config.yaml
head_dim: 32
vocab_size: 783
init_std_down: 0.00819
doc_mask: false
dataset: "wikipedia_en"
Each number is 128 + 24 x the weight over its row's rms, rounded and kept within 0 to 255. Layers, rows and columns count from 0. Numbers have three digits each. The size before them is the row's rms in percent of the matrix's.

# layer 10 MLP down (transposed), 256x64, rms 0.142, rows 244-255, columns 0-63
107:150161119136105113128150121122133126114116157123149116096126139118089115120132117159128138078137172119083146107095125091139095129151105137161141125107161114168119179084156115115134096088084155
091:129160127151121123120084123095090103135102171130133141106132150146155128120113070142083132138159155099115127096091129143168107114160159078115117139145108112131121086137168131146161133109123103
093:124089145126122128096150142118128160153077172145145080086143143110132097169136126133124134127133086168150134138140099173099114152144112136118134111122158153121180179134111157114128116152130143
135:096134104084169108094150104119157078143120170142098103157142132123155148100163170142134098131127128161170121147123145099129140106157102137117136134123100170095083130116117121103120128138158141
108:161174130151099104089163120100119107165138145129138109117091147112126106120166147076139120113115115135090150121149086122144073108143128122155114129106138142159116166131174145131152144152122160
092:140138133132117159145100107095178135136173140090111153098093138140161139112109181139086145153076121096129112082163168136129143121143128093116153116130114130141105114131113140130159127165123107
110:152128109143109101148108137126102120121088143112159159098144122163116121109084085129138088116142141126103126145097100159130096145174148120149165098117090135146105129146133132160132121108112057
100:132102136084093153103103150097113160145128093122140147108152150139128151076160106143104146131154128104097151141080130125101168122091078102132107139141115130140128172098124109117109137157154142
098:139117140116125120119142130135090111087107074135176154140134092152146109151107159096120158109119161085143146097146164120185141110160135146169142114088109121120132110162138138144119163125112132
096:139128151116078148171117166116084135121106105173158113129105088122117121183165109133148155089114160140099139116128131105179129106134124129102150163102110139131115078119121116109113125128149114
072:163116157160168120129093128075101116123135103150131089114145121146146116133110142107122167112123096113134126126139147131167115136102134143159120128171157157162137182142125095164176167136112144
098:131110131120120101130141125173126120173158124137134114134132148150169106104136145113129191152129072094147126094098162145107148123091096158110151113128129159133128115141105149180140176133111120
# layer 10 MLP up, 256x64, rms 0.252, rows 245-255, columns 0-63
094:150118112149131134112138129120146146102117091151088129183121153103110129129166142120146097154107149171160122112145127086109104097164128127097142083152153153112152102157075103119095138110143137
092:091162135130152138163112140106170162146113106162147123112167119125117118128140166140138096157131112151137104151111156077160099152129172145111175124148137116105110107122152128086141121124083099
126:112146125136136136144095135157127135146133148139150169101134130112145124111096145127139115175045153167147144140135147144107121205165125141100137124126115138152103085148124126097108119117111152
107:146120150116097141138143044125145157127170114135114136117100164163109111134129116115174121115120114119160145120125164115159126110170107103130112151151145150110117136104147164141134070122105102
094:113159129133134154081153098137106112082125115131105142161130167126076147077114143152107142158125098106095112153130114138135116120107135118125083099142140135126102177088108082143141125109119156
108:093119142105164158113158140139110084118169121156130098169119124096165172150101133122135158155116118128119093116150132083099133129133127126085119170144122173146116104112127115092137149140128169
098:138129136166152098138155136152160107102101192134108099143121135134158137133079142104154133145145112138155083125112100148148097135133114121096119156158134152121109131103149181136082157144155112
092:106103147167128171104100077121120093148106166121121101148160131143148137127149127154130162153122091159121134114099127125088090120126190114123092127158121128120165135126147158109131103165128106
096:139186117130120141128108124102128120111165153110140129154157125123137167090112140133100148175122143126143145138148146066123102129105133115165093118129121174177119120115096135146156128112070150
071:176155083142150111165108105140103109127083085138130115175106132130141118113192159121158133166132149116150118082142139146121114143151110131132138112114088120147118100117122142114093094131103140
110:110152149149121148094161128130165114171114147101106167169136101075113135117125140116122123108155171116146118159120084173108116085145130130119136122144120150124144161129187107135126131113087115